{
  "n_layer": 10,
  "d_model": 128,
  "n_head": 4,
  "n_kv_head": 4,
  "head_dim": 32,
  "d_mlp": 640,
  "vocab_size": 8192,
  "activation": "gelu",
  "norm": "layernorm",
  "norm_place": "pre",
  "norm_eps": 1e-05,
  "positions": "rope",
  "rope_base": 1340.0,
  "rope_fraction": 0.5,
  "qk_norm": false,
  "attn_scale": 0.177,
  "bias": "all",
  "tie_embeddings": false,
  "parallel_block": true,
  "init": "uniform",
  "init_std_qkv": 0.0442,
  "init_std_o": 0.0,
  "init_std_up": 0.0442,
  "init_std_down": 0.0,
  "optimizer": "muon_variant",
  "lr": 0.00589,
  "lr_mult_o": 4.0,
  "lr_mult_up": 0.801,
  "lr_mult_down": 1.5,
  "beta1": 0.93,
  "lr_head": 0.00613,
  "grad_clip": 0.5,
  "warmup_steps": 200,
  "schedule": "cos",
  "final_lr_fraction": 0.1,
  "batch_tokens": 8192,
  "seq_len": 256,
  "doc_mask": true,
  "train_tokens": 82250000,
  "steps": 10041,
  "dataset": "wikipedia_en"
}
Each number is 50 + 10 x the weight over the matrix's rms, rounded and kept within 0 to 99. Layers, rows and columns count from 0.

# layer 6 MLP up, 640x128, rms 0.134, rows 478-505, columns 0-127
54 65 50 63 58 46 51 60 49 78 52 57 58 39 37 50 46 55 45 27 56 65 42 62 50 63 38 50 42 58 35 53 44 46 36 47 47 56 55 56 43 59 48 45 41 49 32 57 31 52 67 37 36 33 73 55 42 63 47 48 64 32 52 46 61 36 69 46 73 49 64 51 32 59 49 55 52 55 49 57 38 51 42 40 50 55 50 52 64 37 47 62 38 43 58 38 62 41 31 57 50 49 34 57 50 43 56 59 74 48 43 45 61 44 31 42 57 31 32 35 49 55 41 35 37 49 54 55
50 55 46 52 57 39 55 50 35 50 49 50 48 49 46 32 30 48 48 46 61 26 63 62 57 62 59 66 49 50 53 35 66 44 44 77 52 64 42 50 53 45 66 56 60 58 50 38 42 49 68 44 44 61 46 49 55 53 52 45 56 58 37 39 34 62 56 49 38 54 55 53 44 53 43 51 50 50 52 36 63 50 36 39 66 31 41 71 57 49 39 56 50 37 35 40 49 55 54 41 66 44 71 55 53 57 24 42 47 50 48 38 50 38 75 51 50 51 56 42 61 60 50 65 60 52 42 49
46 53 58 45 34 48 34 66 50 35 70 40 56 60 36 71 34 30 64 57 40 61 38 55 43 48 54 65 38 59 50 28 45 57 51 55 53 50 44 43 47 37 48 48 60 55 52 55 53 63 59 67 52 78 55 45 49 55 59 37 33 39 35 47 60 41 54 51 46 35 46 66 62 56 59 54 42 45 54 61 60 53 67 46 35 29 55 65 54 67 45 37 55 33 53 53 36 30 49 45 58 55 45 57 39 40 58 60 51 56 56 42 46 59 47 40 60 52 62 40 49 40 44 59 66 51 45 41
36 58 47 60 50 42 44 46 43 46 63 29 48 47 65 34 79 40 83 55 51 60 43 56 49 48 33 45 29 47 50 50 56 47 60 37 53 46 44 54 52 61 62 59 46 39 39 72 48 53 42 47 41 51 56 35 44 71 69 37 45 56 56 49 45 51 31 51 54 54 38 51 60 50 54 67 51 68 48 57 48 47 46 55 42 50 42 58 47 55 47 47 24 42 54 58 48 55 43 54 52 63 40 43 54 53 53 71 50 52 56 35 61 61 37 39 47 50 45 51 52 59 54 55 38 50 66 33
27 46 62 36 55 46 48 43 41 56 57 39 55 62 60 51 45 50 58 58 53 46 48 37 58 51 56 61 50 60 52 46 29 38 58 43 72 51 49 36 36 42 49 67 41 65 44 58 56 46 41 61 41 33 35 42 50 73 66 66 49 41 60 48 58 46 41 43 39 61 31 50 62 81 47 50 58 61 42 58 47 48 50 55 43 40 52 54 57 60 33 61 64 76 39 44 25 46 36 59 36 68 55 53 43 44 60 59 54 45 58 48 52 55 56 57 48 57 35 74 61 34 52 51 46 57 46 43
46 46 40 30 38 52 59 57 41 51 36 51 54 40 47 47 46 57 48 40 37 49 64 40 44 51 50 63 68 32 45 45 51 42 48 59 38 42 51 60 47 67 45 47 64 45 58 56 45 67 44 55 46 45 60 67 52 62 56 69 67 36 49 63 61 56 50 48 38 79 56 52 54 45 45 37 64 41 61 40 41 44 53 41 42 48 52 38 53 57 56 29 51 35 63 43 72 37 49 51 56 49 36 35 41 52 52 56 36 71 58 41 52 40 52 55 52 57 52 35 38 65 50 45 58 41 33 38
54 41 49 73 55 39 61 56 43 52 57 64 48 42 71 56 44 44 46 43 63 49 49 62 52 39 50 42 50 62 47 41 48 61 40 57 54 64 29 37 36 46 37 25 50 59 44 37 45 47 47 51 42 50 68 54 50 62 44 41 52 44 40 31 63 56 50 57 54 42 24 49 47 66 55 42 49 53 53 46 49 43 66 43 36 46 57 45 56 44 40 51 45 59 59 58 49 59 67 61 53 62 41 47 47 76 43 62 48 58 50 56 52 54 57 57 52 65 42 56 41 39 38 53 59 44 42 54
50 56 69 45 59 44 46 35 47 41 47 61 46 54 41 54 60 44 69 57 58 36 57 55 30 57 46 50 47 47 47 43 51 63 55 47 62 34 55 48 42 55 37 51 52 57 65 46 40 59 56 57 51 42 51 49 36 33 54 56 26 62 40 50 58 45 45 63 50 72 46 47 48 51 23 62 53 29 41 47 57 63 60 39 38 44 35 57 35 60 70 43 50 58 66 60 52 63 53 52 44 45 33 40 49 67 49 40 49 38 39 47 65 54 49 47 45 50 43 55 42 45 48 66 52 42 68 40
54 53 66 49 46 32 60 49 48 57 39 63 62 41 56 42 53 45 53 56 36 77 38 62 54 24 54 62 48 54 49 44 44 58 49 47 44 57 69 43 64 56 44 59 51 48 55 39 50 58 49 64 30 52 47 52 51 62 57 46 45 35 40 64 52 50 41 42 63 70 41 66 65 39 39 62 55 47 43 50 61 67 36 42 44 47 49 56 67 43 52 48 49 49 52 27 55 51 47 52 46 56 31 47 60 67 68 43 56 61 46 29 73 71 39 52 51 49 44 45 70 52 42 47 37 47 45 42
59 44 52 66 65 58 52 68 55 45 52 36 41 51 62 56 51 49 48 45 53 57 31 54 51 43 54 51 59 60 63 44 65 64 50 55 42 63 40 43 41 47 44 70 61 68 42 28 38 41 38 57 48 59 49 49 61 56 57 52 49 48 55 51 44 52 48 43 42 43 48 68 53 59 49 39 29 60 37 48 53 53 54 61 50 43 36 33 40 50 63 51 55 45 48 57 55 45 41 51 62 58 53 70 55 42 47 49 43 56 20 39 63 27 56 49 56 35 41 50 47 57 40 71 64 38 51 47
41 50 55 64 47 41 60 37 33 45 52 39 61 49 37 65 62 59 51 68 51 36 60 40 38 55 53 43 68 58 71 44 47 45 61 59 50 55 61 52 66 52 56 23 52 51 43 40 44 39 57 34 67 41 61 46 52 44 34 43 53 41 58 58 44 51 38 67 61 35 35 67 45 53 45 45 46 55 35 49 38 68 45 52 31 60 44 41 54 45 55 52 59 56 26 49 53 32 67 48 41 59 47 61 45 53 59 54 48 74 35 43 62 38 41 43 54 65 32 31 39 56 38 45 31 46 61 40
59 59 37 61 47 41 39 62 26 57 56 66 45 41 53 73 41 46 57 54 49 39 49 34 48 54 43 33 51 42 37 43 40 51 24 36 41 70 41 65 33 62 52 46 50 68 66 62 45 39 53 40 51 56 62 63 31 62 45 38 74 57 38 57 41 61 38 73 58 52 42 39 51 49 39 47 51 46 53 56 41 58 57 38 46 69 52 69 72 41 37 55 48 65 36 38 42 58 40 46 62 62 56 62 47 61 42 60 42 63 43 33 50 49 46 42 54 52 57 56 55 48 49 60 35 70 54 38
49 68 44 45 63 52 71 35 62 45 46 45 64 43 37 61 35 53 56 54 45 48 52 39 65 35 45 53 53 41 43 45 56 40 36 57 42 48 58 58 37 56 48 47 52 54 56 49 54 47 59 61 44 48 29 66 47 57 48 38 52 38 52 43 47 69 43 43 33 73 51 47 63 51 43 51 51 45 70 40 60 56 60 48 46 67 41 60 58 59 32 60 54 51 48 58 44 50 56 50 29 53 46 43 39 53 49 52 50 56 52 47 27 26 47 53 61 63 49 40 49 38 47 46 43 54 57 57
53 40 46 53 42 47 57 46 42 49 57 68 49 64 61 53 69 63 42 33 49 72 71 43 69 57 50 45 44 32 44 28 33 53 56 61 61 59 48 45 60 34 54 68 62 29 34 64 44 72 56 61 55 35 39 56 46 50 56 50 35 52 66 42 52 51 54 64 54 47 45 50 39 66 40 66 40 31 48 54 49 60 52 40 42 62 44 55 41 37 36 61 46 25 55 44 55 75 33 43 51 53 61 54 63 55 50 48 54 49 43 28 63 67 47 56 51 49 58 50 49 56 21 75 41 54 55 69
43 60 55 45 53 50 46 64 49 55 65 45 46 62 36 40 41 34 52 40 50 55 51 44 60 65 60 60 51 60 47 46 40 52 54 50 39 36 56 67 54 54 44 54 50 54 56 45 45 42 68 47 61 47 59 60 48 46 52 57 49 53 42 40 52 57 37 53 19 45 45 33 39 61 55 59 16 50 56 49 52 34 49 48 39 57 53 57 64 50 45 34 58 45 57 49 36 36 50 57 42 58 36 41 50 37 53 58 50 52 46 39 67 55 57 53 50 46 41 67 54 60 46 65 65 60 43 48
41 59 41 69 48 48 46 49 51 54 59 53 47 39 49 75 73 48 34 42 60 59 55 49 61 40 51 56 52 59 47 28 53 59 44 37 39 61 38 65 42 47 56 36 43 77 44 54 35 45 58 36 41 42 49 50 39 51 39 40 49 46 41 38 57 48 45 50 58 55 43 34 58 55 38 46 56 27 66 53 49 57 48 40 55 54 51 59 41 47 34 71 48 62 57 44 60 52 60 46 48 47 37 62 61 58 40 48 71 47 56 54 36 68 53 65 63 40 47 65 46 55 58 51 50 54 44 63
58 45 46 48 57 49 57 49 63 51 54 40 42 58 70 47 72 45 41 52 30 60 39 64 57 41 40 42 52 36 54 47 30 43 42 55 48 61 39 44 38 49 56 55 34 43 25 39 52 56 49 72 38 56 42 57 55 58 49 55 58 43 47 52 55 62 63 72 56 56 30 52 59 52 42 48 55 50 36 37 66 55 57 41 48 29 29 60 63 40 41 48 55 48 29 60 58 68 33 52 52 68 40 47 73 36 61 31 56 55 50 38 32 50 51 49 50 64 49 58 53 44 41 45 38 49 70 68
69 72 57 57 71 74 51 53 59 49 54 51 44 51 55 53 59 58 51 39 51 64 40 47 62 42 32 38 55 55 59 42 48 46 40 56 61 68 61 58 39 51 56 32 47 64 59 39 62 41 50 27 43 60 60 33 54 51 51 59 51 44 46 31 55 46 51 69 45 47 39 44 59 50 40 59 47 39 30 39 49 49 57 32 54 50 44 39 65 32 43 61 54 64 61 69 50 53 43 64 53 58 38 51 32 52 58 66 46 38 40 40 53 39 53 54 48 37 51 56 51 51 56 56 43 36 45 43
64 34 58 44 63 38 54 56 49 53 49 59 51 57 51 61 47 35 46 71 63 53 55 47 41 43 55 34 47 66 44 46 44 67 51 40 65 68 37 54 66 40 55 33 55 54 65 63 53 65 44 52 48 62 47 49 54 55 27 49 56 32 50 25 62 47 51 66 46 50 35 43 50 48 43 53 34 51 55 50 43 39 55 39 55 67 41 63 57 60 45 46 46 36 41 48 55 60 65 42 49 36 45 53 61 42 48 66 38 59 53 60 56 48 46 39 40 48 49 45 53 44 44 69 60 41 37 47
50 47 57 64 58 46 56 44 68 44 51 50 58 44 48 40 32 36 50 44 46 47 59 49 53 43 46 68 40 48 53 59 45 60 50 52 37 65 54 43 44 50 50 49 52 58 44 45 43 60 37 61 34 61 36 56 60 62 49 80 57 50 40 37 47 56 37 60 51 59 46 46 48 51 47 31 76 57 45 43 53 61 53 59 44 62 45 52 52 42 56 38 58 31 47 56 53 50 44 45 31 46 42 45 51 54 36 48 49 51 69 35 69 40 44 35 49 55 61 52 50 37 55 59 56 56 29 57
58 64 59 33 42 76 36 39 47 57 45 39 66 51 65 42 58 45 49 42 54 52 48 59 27 54 56 36 42 48 41 39 42 41 56 60 51 50 42 41 46 44 54 62 52 38 51 51 52 43 40 44 44 39 45 53 31 61 43 51 54 58 61 33 53 43 64 43 50 58 46 38 37 47 52 55 42 63 47 37 55 54 69 29 59 53 55 69 64 55 58 46 53 59 44 51 50 50 62 52 38 44 58 52 51 41 53 47 51 30 57 43 51 32 50 47 49 44 73 20 56 25 36 44 31 45 55 33
40 43 53 44 69 35 61 56 40 42 40 48 57 62 68 67 32 65 48 65 35 64 71 54 62 53 48 57 46 73 42 45 28 54 60 47 40 56 58 44 42 37 24 58 52 61 42 43 35 57 46 59 52 48 53 62 60 39 50 43 41 47 42 34 46 53 37 74 40 63 56 54 47 52 61 47 46 41 71 69 53 58 52 46 39 44 59 60 64 53 46 44 67 43 40 53 45 66 62 49 33 78 59 43 51 45 39 56 54 59 51 49 57 46 63 57 55 60 53 53 57 52 41 47 49 41 26 47
34 48 63 55 51 53 55 69 50 54 44 36 60 50 37 21 47 62 39 57 67 48 59 50 64 52 49 59 52 50 44 48 48 59 47 52 49 72 59 52 63 59 51 72 32 51 52 60 69 61 42 56 57 51 36 42 42 50 49 49 62 48 48 37 54 47 60 32 56 41 57 48 63 71 45 36 31 47 37 50 40 45 66 54 47 48 58 40 49 55 44 57 46 48 60 68 30 43 51 21 35 43 37 58 70 48 49 80 63 28 64 50 65 45 58 53 43 59 49 42 31 65 44 60 55 43 44 33
59 57 41 46 45 63 55 58 59 62 66 37 40 54 60 65 52 51 61 53 47 48 30 61 60 57 54 68 47 43 43 45 64 40 48 63 41 45 65 40 52 52 46 38 42 52 31 61 53 51 37 55 40 43 42 57 51 20 73 55 69 38 60 57 32 47 55 54 39 58 38 63 45 50 43 58 57 52 42 43 41 42 65 61 41 44 53 35 80 32 55 50 35 54 46 60 44 54 33 57 63 40 49 56 47 47 48 38 44 48 23 48 54 39 73 43 43 56 61 60 43 45 44 70 38 49 60 57
50 37 68 48 60 33 49 52 44 46 38 47 49 48 27 55 54 39 69 46 48 56 73 47 75 62 45 52 46 70 48 64 37 63 56 55 52 38 65 41 41 49 46 61 57 50 49 43 39 61 48 79 36 56 50 36 42 49 39 34 60 45 40 51 48 46 48 44 62 43 45 54 34 65 42 41 63 54 49 66 63 48 35 44 49 40 34 43 58 61 59 36 58 43 42 38 62 60 49 41 65 46 59 57 44 52 37 49 54 56 43 52 40 60 54 56 55 44 36 51 55 54 37 49 56 45 52 34
68 75 54 49 51 51 50 45 45 47 56 35 48 55 40 47 70 46 39 54 46 51 51 44 61 51 53 41 55 68 36 47 58 74 33 46 40 49 50 53 40 52 44 30 49 69 50 37 55 61 47 61 51 44 56 50 60 65 47 55 34 50 55 40 74 63 39 58 61 57 43 29 48 53 60 56 36 54 51 34 49 55 67 56 62 37 35 49 42 57 35 64 63 44 54 51 64 37 62 44 61 57 55 49 45 40 68 62 45 48 23 47 52 39 35 56 57 67 33 47 44 41 50 39 38 47 64 64
24 42 54 55 68 53 66 55 59 47 64 42 52 68 44 65 41 38 67 54 61 55 44 46 60 35 38 41 59 43 43 31 43 55 39 30 50 66 57 61 42 49 74 38 55 46 30 38 66 61 60 49 53 52 52 71 42 73 54 53 53 36 53 46 52 44 55 32 56 58 57 36 31 62 33 31 53 46 44 50 63 57 60 58 41 38 55 50 40 46 32 53 47 34 47 30 42 48 54 43 59 45 50 57 51 52 53 37 37 64 58 60 44 45 55 56 66 51 43 46 58 68 53 50 56 46 69 38
64 49 39 66 68 48 28 48 42 35 45 23 55 44 50 40 65 53 46 26 62 70 53 57 54 40 58 72 42 59 35 53 64 64 43 40 53 53 54 53 59 48 55 49 39 65 45 57 61 52 32 39 36 48 58 34 55 48 37 62 33 58 55 48 56 52 53 41 39 57 41 50 64 46 42 38 61 62 56 23 48 48 43 40 54 64 40 51 46 47 48 48 61 61 66 48 69 45 47 65 56 50 65 57 32 64 55 51 51 33 48 57 62 48 44 52 40 66 44 49 45 53 51 52 42 52 48 47
# layer 6 MLP down (transposed), 640x128, rms 0.0525, rows 478-504, columns 0-127
45 47 30 49 69 28 56 58 69 58 46 45 42 54 39 41 46 56 44 43 43 47 47 35 61 59 48 67 46 69 54 39 31 42 47 37 38 40 46 41 43 63 32 41 51 65 26 41 61 51 72 34 38 69 51 65 45 66 45 55 53 63 41 57 60 44 50 47 62 45 33 46 53 67 44 47 51 62 56 33 54 45 39 38 56 37 58 57 53 60 46 52 58 50 63 52 30 56 57 66 36 61 48 74 64 38 64 49 44 51 42 56 75 40 59 49 48 53 30 49 39 55 55 67 43 49 52 52
58 52 47 41 56 54 36 60 38 53 41 47 39 43 54 74 42 64 55 39 51 53 36 38 38 38 57 36 53 56 41 51 37 44 44 42 41 38 54 51 49 56 34 59 62 34 55 62 51 61 40 51 65 54 58 45 45 68 44 54 47 57 49 61 56 39 48 51 58 55 33 55 52 63 48 44 41 37 54 50 56 49 73 64 40 50 62 34 57 60 80 42 60 45 54 55 52 45 56 45 56 48 46 54 48 48 74 38 45 38 44 48 45 55 33 53 38 49 51 42 45 48 64 58 45 64 42 64
69 61 38 62 41 39 51 40 38 60 41 41 55 33 48 39 57 61 34 51 62 53 57 52 52 46 51 42 49 40 36 70 53 52 34 47 49 66 58 50 38 43 52 58 43 50 61 42 48 27 51 48 43 37 53 53 54 46 52 51 73 59 67 43 35 69 51 44 41 59 44 29 34 41 37 47 56 51 46 49 42 57 36 42 66 65 52 44 57 43 68 59 49 70 56 33 55 62 49 55 33 39 62 40 56 49 45 50 60 67 43 51 43 54 57 71 53 57 51 51 46 48 49 60 44 57 54 44
65 51 60 51 45 61 67 58 58 79 63 49 49 51 53 56 58 44 42 34 37 40 49 48 45 54 44 32 51 54 39 43 37 47 62 43 30 54 48 56 31 52 48 64 40 37 42 73 61 65 54 52 40 63 57 44 51 36 49 47 51 49 50 47 44 60 62 54 53 41 49 35 47 59 43 56 48 46 48 56 49 51 60 73 67 48 46 43 46 41 48 40 54 40 47 51 73 62 47 48 31 51 62 43 43 71 30 53 52 44 33 58 60 54 39 54 16 45 58 49 38 65 43 57 45 48 52 55
48 42 48 66 51 49 63 41 49 45 66 50 42 54 51 58 58 46 55 44 45 73 49 65 58 62 58 32 47 39 56 34 73 36 38 44 39 66 42 60 54 44 43 31 49 29 79 39 44 42 45 63 68 41 38 43 57 46 32 43 60 44 47 75 28 53 34 57 57 42 76 36 54 55 50 50 35 52 40 37 52 53 48 42 42 55 58 36 43 58 61 51 34 45 49 69 44 54 43 46 37 59 51 61 58 51 47 54 61 38 30 61 52 71 41 59 53 54 44 63 52 61 44 38 47 48 57 77
37 50 62 52 32 50 54 43 41 40 56 52 60 43 50 57 49 44 69 67 74 36 49 57 43 62 55 43 45 37 62 37 61 51 46 43 36 40 56 49 55 55 57 54 56 61 54 52 48 42 42 41 70 58 42 49 49 37 36 40 30 76 41 20 51 43 54 53 49 43 40 56 44 41 44 44 41 42 32 60 61 57 52 44 59 47 52 56 55 57 61 54 50 55 57 68 47 68 56 58 56 70 53 57 67 52 42 44 46 46 51 65 47 51 27 54 43 62 35 47 54 61 55 41 41 36 38 47
29 49 47 52 44 40 35 69 59 50 52 44 52 48 40 43 57 49 51 47 48 68 27 60 60 55 46 66 36 57 47 59 35 52 65 55 52 57 58 47 50 54 58 38 44 40 50 29 50 45 61 49 39 44 24 51 42 56 51 44 47 41 61 52 58 54 20 48 54 65 68 49 40 46 57 40 32 47 57 69 35 57 43 64 46 29 42 67 50 69 56 56 54 62 54 31 45 53 50 49 60 46 54 46 50 48 40 49 60 44 63 44 61 46 70 56 47 36 45 59 50 46 45 63 64 43 62 50
32 58 37 42 52 62 59 51 39 39 50 57 50 59 50 52 70 47 25 52 58 60 49 57 50 48 54 38 61 50 66 53 45 59 51 39 47 60 51 38 44 45 58 53 51 39 47 58 51 53 63 51 47 60 48 38 59 67 49 45 35 57 70 45 39 71 40 36 59 25 53 48 45 38 60 43 46 62 55 41 34 66 44 55 44 55 58 43 54 44 43 49 49 40 36 46 52 40 49 60 55 67 56 48 54 46 70 34 45 49 41 53 45 40 48 56 51 53 58 51 51 62 60 46 56 56 33 38
49 56 45 46 53 51 47 39 51 33 40 47 58 45 38 50 58 57 58 50 47 60 46 36 44 62 48 47 48 56 50 46 49 49 41 43 51 48 37 43 59 40 39 56 56 52 55 75 48 32 60 44 50 64 52 59 29 52 48 55 54 38 47 34 36 59 31 36 47 32 52 37 63 51 56 39 56 61 44 52 69 31 59 56 49 59 43 66 57 43 33 51 42 58 55 61 50 40 32 49 49 59 58 57 62 56 51 38 23 55 52 65 47 51 57 52 63 69 60 56 64 80 38 55 64 44 59 42
59 37 47 54 61 51 26 44 51 57 50 50 47 32 38 51 56 48 43 52 61 38 61 38 71 53 45 54 53 50 44 47 52 45 49 55 60 45 61 60 49 56 48 46 38 26 75 65 55 47 50 51 43 44 39 50 57 41 40 43 42 39 51 49 73 51 43 40 53 70 49 56 42 58 55 67 62 45 60 43 47 58 40 56 35 32 50 57 63 53 54 49 52 55 35 42 44 46 46 57 42 67 56 37 55 48 51 59 65 52 57 56 50 62 58 53 32 45 48 46 53 35 64 40 34 58 51 46
59 62 48 44 46 55 38 39 34 66 51 65 33 37 63 57 51 53 41 31 32 51 35 63 58 52 57 51 38 46 61 54 51 49 56 38 48 49 43 48 61 57 63 47 59 53 50 62 48 57 56 53 59 43 46 57 20 34 58 62 56 53 47 54 40 55 69 36 42 45 57 42 40 45 42 56 55 52 23 39 58 43 44 37 57 67 67 41 50 51 44 67 42 54 45 50 71 52 60 65 51 41 48 53 49 56 44 46 55 55 33 40 50 41 44 45 44 53 61 56 36 48 45 63 68 61 55 38
51 46 42 57 35 47 51 69 31 61 53 66 48 59 60 56 28 40 49 56 60 43 41 40 54 37 53 54 77 58 41 56 79 72 50 50 42 68 55 48 54 50 45 45 43 88 58 51 32 29 68 47 43 42 61 53 52 74 26 33 58 58 34 37 35 52 50 42 42 49 49 57 58 47 39 41 50 46 49 57 46 57 45 55 51 52 42 79 58 62 48 58 52 39 34 56 57 66 52 48 60 44 46 57 52 46 42 49 44 58 39 47 46 48 41 34 49 45 45 42 50 49 35 54 49 49 48 46
36 57 36 40 38 52 43 63 45 61 29 50 56 51 68 49 47 57 45 51 49 64 33 48 28 46 41 42 59 68 59 49 64 58 49 39 47 53 43 43 55 31 52 69 65 41 57 45 39 61 38 40 39 45 54 57 47 43 53 54 58 64 33 62 37 44 57 64 53 35 32 51 57 47 40 60 56 47 43 62 33 51 44 51 58 57 57 56 39 52 55 49 40 51 64 52 36 47 61 69 46 55 48 59 69 40 51 44 58 40 55 49 68 44 57 47 38 53 69 21 67 49 68 44 50 55 40 52
49 38 29 33 54 55 52 52 56 34 41 60 67 53 42 47 65 55 32 52 54 64 64 49 80 48 43 47 54 18 48 58 56 54 59 47 60 53 64 57 63 51 48 37 49 43 18 56 50 75 47 66 53 55 51 39 52 57 43 50 54 38 42 42 62 55 53 40 43 26 55 44 36 59 34 75 39 31 49 53 43 59 49 53 45 46 31 49 38 58 69 66 46 56 43 51 63 64 51 61 50 51 27 46 51 50 49 46 31 53 70 52 65 58 47 42 60 38 47 43 63 64 45 35 57 47 30 61
58 57 36 54 62 52 41 42 60 58 59 38 62 29 70 52 53 66 43 42 63 45 50 55 33 29 50 37 46 44 44 47 51 60 57 39 34 52 51 53 57 43 40 51 54 48 54 41 63 58 51 55 43 37 55 31 55 49 60 45 69 66 57 57 50 43 57 39 59 49 51 45 44 61 42 51 54 49 55 46 51 57 38 54 49 49 44 49 48 41 47 55 48 53 56 57 53 61 53 42 50 46 42 57 52 53 51 45 48 54 43 54 39 54 55 67 58 70 61 33 31 52 59 34 40 42 50 47
53 48 57 60 63 42 44 46 49 54 56 50 61 56 62 68 49 38 62 43 64 59 52 57 46 52 49 52 64 48 42 56 43 42 48 46 54 36 39 54 43 52 67 57 41 45 41 63 54 47 50 35 42 28 41 39 43 55 39 46 45 66 46 49 52 35 41 44 52 45 54 32 58 38 32 57 45 57 57 57 68 44 51 51 57 21 52 64 56 48 48 53 53 61 51 42 56 47 63 57 41 50 46 68 63 59 45 39 53 57 39 49 48 34 54 57 67 51 29 49 51 54 60 56 65 50 30 27
53 44 39 63 61 29 41 55 58 47 37 71 41 55 37 54 72 46 42 63 60 44 46 34 33 42 51 53 57 50 47 45 66 53 49 62 44 65 46 54 40 46 43 51 58 38 64 48 49 64 45 48 62 86 47 48 62 60 63 60 49 48 35 48 36 50 51 53 61 29 66 39 41 62 43 47 57 54 37 39 41 43 63 55 61 51 39 75 33 42 42 41 41 60 47 52 58 39 62 59 46 55 52 56 48 33 56 34 75 71 43 43 56 38 50 44 53 54 38 35 45 57 54 33 55 42 49 42
53 55 50 39 56 27 44 52 57 44 42 56 52 49 40 38 47 34 46 48 43 53 46 61 68 48 55 45 64 47 30 52 69 49 48 53 33 59 68 55 49 53 63 49 39 55 43 41 47 46 46 40 43 48 56 35 76 69 43 40 49 49 41 42 48 36 45 61 55 51 35 59 63 45 53 44 47 58 47 51 36 56 45 45 50 40 67 64 53 54 55 44 52 44 42 47 64 60 65 35 56 52 45 39 35 53 68 41 37 40 43 36 45 51 60 61 42 40 57 65 64 77 43 57 63 51 63 55
74 58 21 48 46 44 37 42 58 57 57 53 38 58 60 57 61 48 55 46 40 43 53 47 48 44 64 54 41 75 36 53 56 55 58 42 54 62 46 50 53 58 37 48 40 38 47 51 56 50 59 64 62 53 48 57 58 50 52 59 76 63 55 41 42 59 32 37 38 44 57 43 46 43 47 55 43 47 47 46 55 40 43 49 52 63 43 49 57 58 54 51 56 64 51 55 54 39 48 35 59 44 50 52 47 49 51 43 48 51 55 55 54 53 60 48 41 53 45 51 38 46 37 34 37 41 45 57
46 60 52 49 53 61 35 62 54 43 48 46 58 53 37 34 55 57 53 46 61 51 65 56 46 48 50 67 43 56 67 41 52 43 69 40 52 50 44 45 59 46 54 36 49 41 56 52 45 48 45 54 50 44 61 52 47 42 38 50 52 54 53 57 41 59 62 37 62 48 40 46 41 45 55 53 49 67 56 32 51 47 32 54 48 55 37 36 40 47 44 58 62 32 57 44 59 53 42 46 57 50 49 57 42 65 40 67 46 50 42 46 61 54 58 63 53 72 37 62 49 59 41 39 51 46 49 37
63 39 35 40 58 32 47 52 53 53 65 48 48 47 50 54 61 31 38 50 42 42 71 47 54 60 46 56 58 66 54 58 60 51 48 41 50 58 61 47 57 42 53 43 39 79 50 54 35 54 62 56 52 57 40 43 50 46 44 44 44 50 43 52 60 50 52 42 48 54 64 39 52 44 37 47 53 47 56 43 49 53 48 61 34 34 33 48 53 56 69 68 51 46 50 45 52 55 40 39 59 56 47 51 22 47 58 77 56 47 45 49 41 60 53 37 58 40 36 63 51 51 31 37 66 56 54 55
53 52 64 47 57 48 55 41 36 50 63 65 42 49 46 43 54 49 32 53 71 57 48 46 26 25 55 48 44 40 61 46 62 42 52 49 40 42 43 52 59 46 48 32 56 54 50 45 78 49 44 57 58 46 55 52 64 60 44 32 55 54 49 63 41 50 69 54 57 48 36 40 72 70 40 56 43 62 27 55 51 64 62 58 59 43 40 45 46 42 34 33 46 39 45 44 51 63 65 27 36 56 68 50 33 72 31 46 54 38 38 43 53 61 51 85 43 41 70 66 57 39 47 50 40 46 65 45
44 36 49 53 51 61 51 52 36 50 65 40 44 44 26 54 46 51 49 48 45 55 48 44 42 58 48 44 70 47 25 63 33 61 48 34 59 50 56 57 43 53 58 51 67 58 53 40 64 34 49 41 45 58 50 52 56 46 46 44 60 45 43 63 42 46 48 47 48 40 50 48 41 56 46 45 57 67 62 75 65 59 57 49 74 59 39 43 40 53 47 63 45 48 59 56 46 50 52 54 34 62 50 47 54 24 70 47 36 39 39 64 51 33 46 57 59 61 18 67 52 59 56 59 31 33 49 66
50 58 63 60 55 31 39 51 42 41 43 42 34 49 44 53 57 46 49 39 54 69 36 49 47 32 57 70 59 49 47 60 72 46 43 52 56 58 56 55 54 31 59 59 65 42 66 38 64 48 42 49 58 57 46 47 60 72 51 64 39 61 45 44 55 37 35 46 53 49 67 61 34 65 57 39 50 59 56 52 42 59 25 56 67 52 50 62 34 45 57 61 48 59 31 50 51 39 74 46 56 54 50 31 52 50 54 50 62 44 43 30 43 54 24 58 40 36 49 47 56 40 44 40 65 37 49 46
50 56 44 46 28 67 46 44 60 43 69 38 61 56 51 36 49 47 46 48 56 70 37 63 42 53 43 52 49 48 67 50 77 47 34 55 59 55 37 53 46 57 66 38 63 49 42 54 58 62 41 28 58 49 61 36 61 59 46 61 56 34 59 49 34 44 68 48 37 49 43 40 60 39 52 67 46 49 30 62 36 60 46 65 33 46 61 49 59 45 34 48 58 37 48 28 37 46 53 53 27 50 49 61 54 38 52 43 38 46 59 48 59 47 43 55 46 66 52 50 55 60 67 40 64 49 49 59
59 50 53 46 55 64 41 52 46 54 54 26 53 52 38 44 49 54 54 43 44 46 37 66 44 58 44 56 66 46 42 48 20 79 49 36 48 60 52 64 38 58 49 60 54 51 48 79 51 52 28 47 54 53 32 41 39 86 46 47 53 39 45 39 59 36 59 72 35 67 38 39 60 58 40 43 52 47 68 50 45 46 39 60 45 25 61 36 40 48 54 46 54 66 42 45 51 44 44 55 28 39 55 60 56 50 57 42 55 53 54 32 62 48 61 47 31 60 61 49 47 47 81 46 58 59 60 48
42 60 43 64 40 33 24 51 26 47 56 61 48 47 31 35 42 37 42 56 43 66 58 48 63 61 55 60 49 29 35 37 66 39 43 71 53 49 44 62 54 55 60 47 53 48 56 42 40 35 44 54 54 52 52 56 53 48 52 46 65 52 47 66 55 28 44 55 47 50 45 45 60 49 51 49 64 54 56 40 29 55 64 58 69 49 63 48 55 46 65 31 55 49 54 61 59 48 42 52 62 42 52 59 43 59 52 77 28 52 41 47 59 52 72 53 44 32 44 45 57 54 58 35 63 39 52 30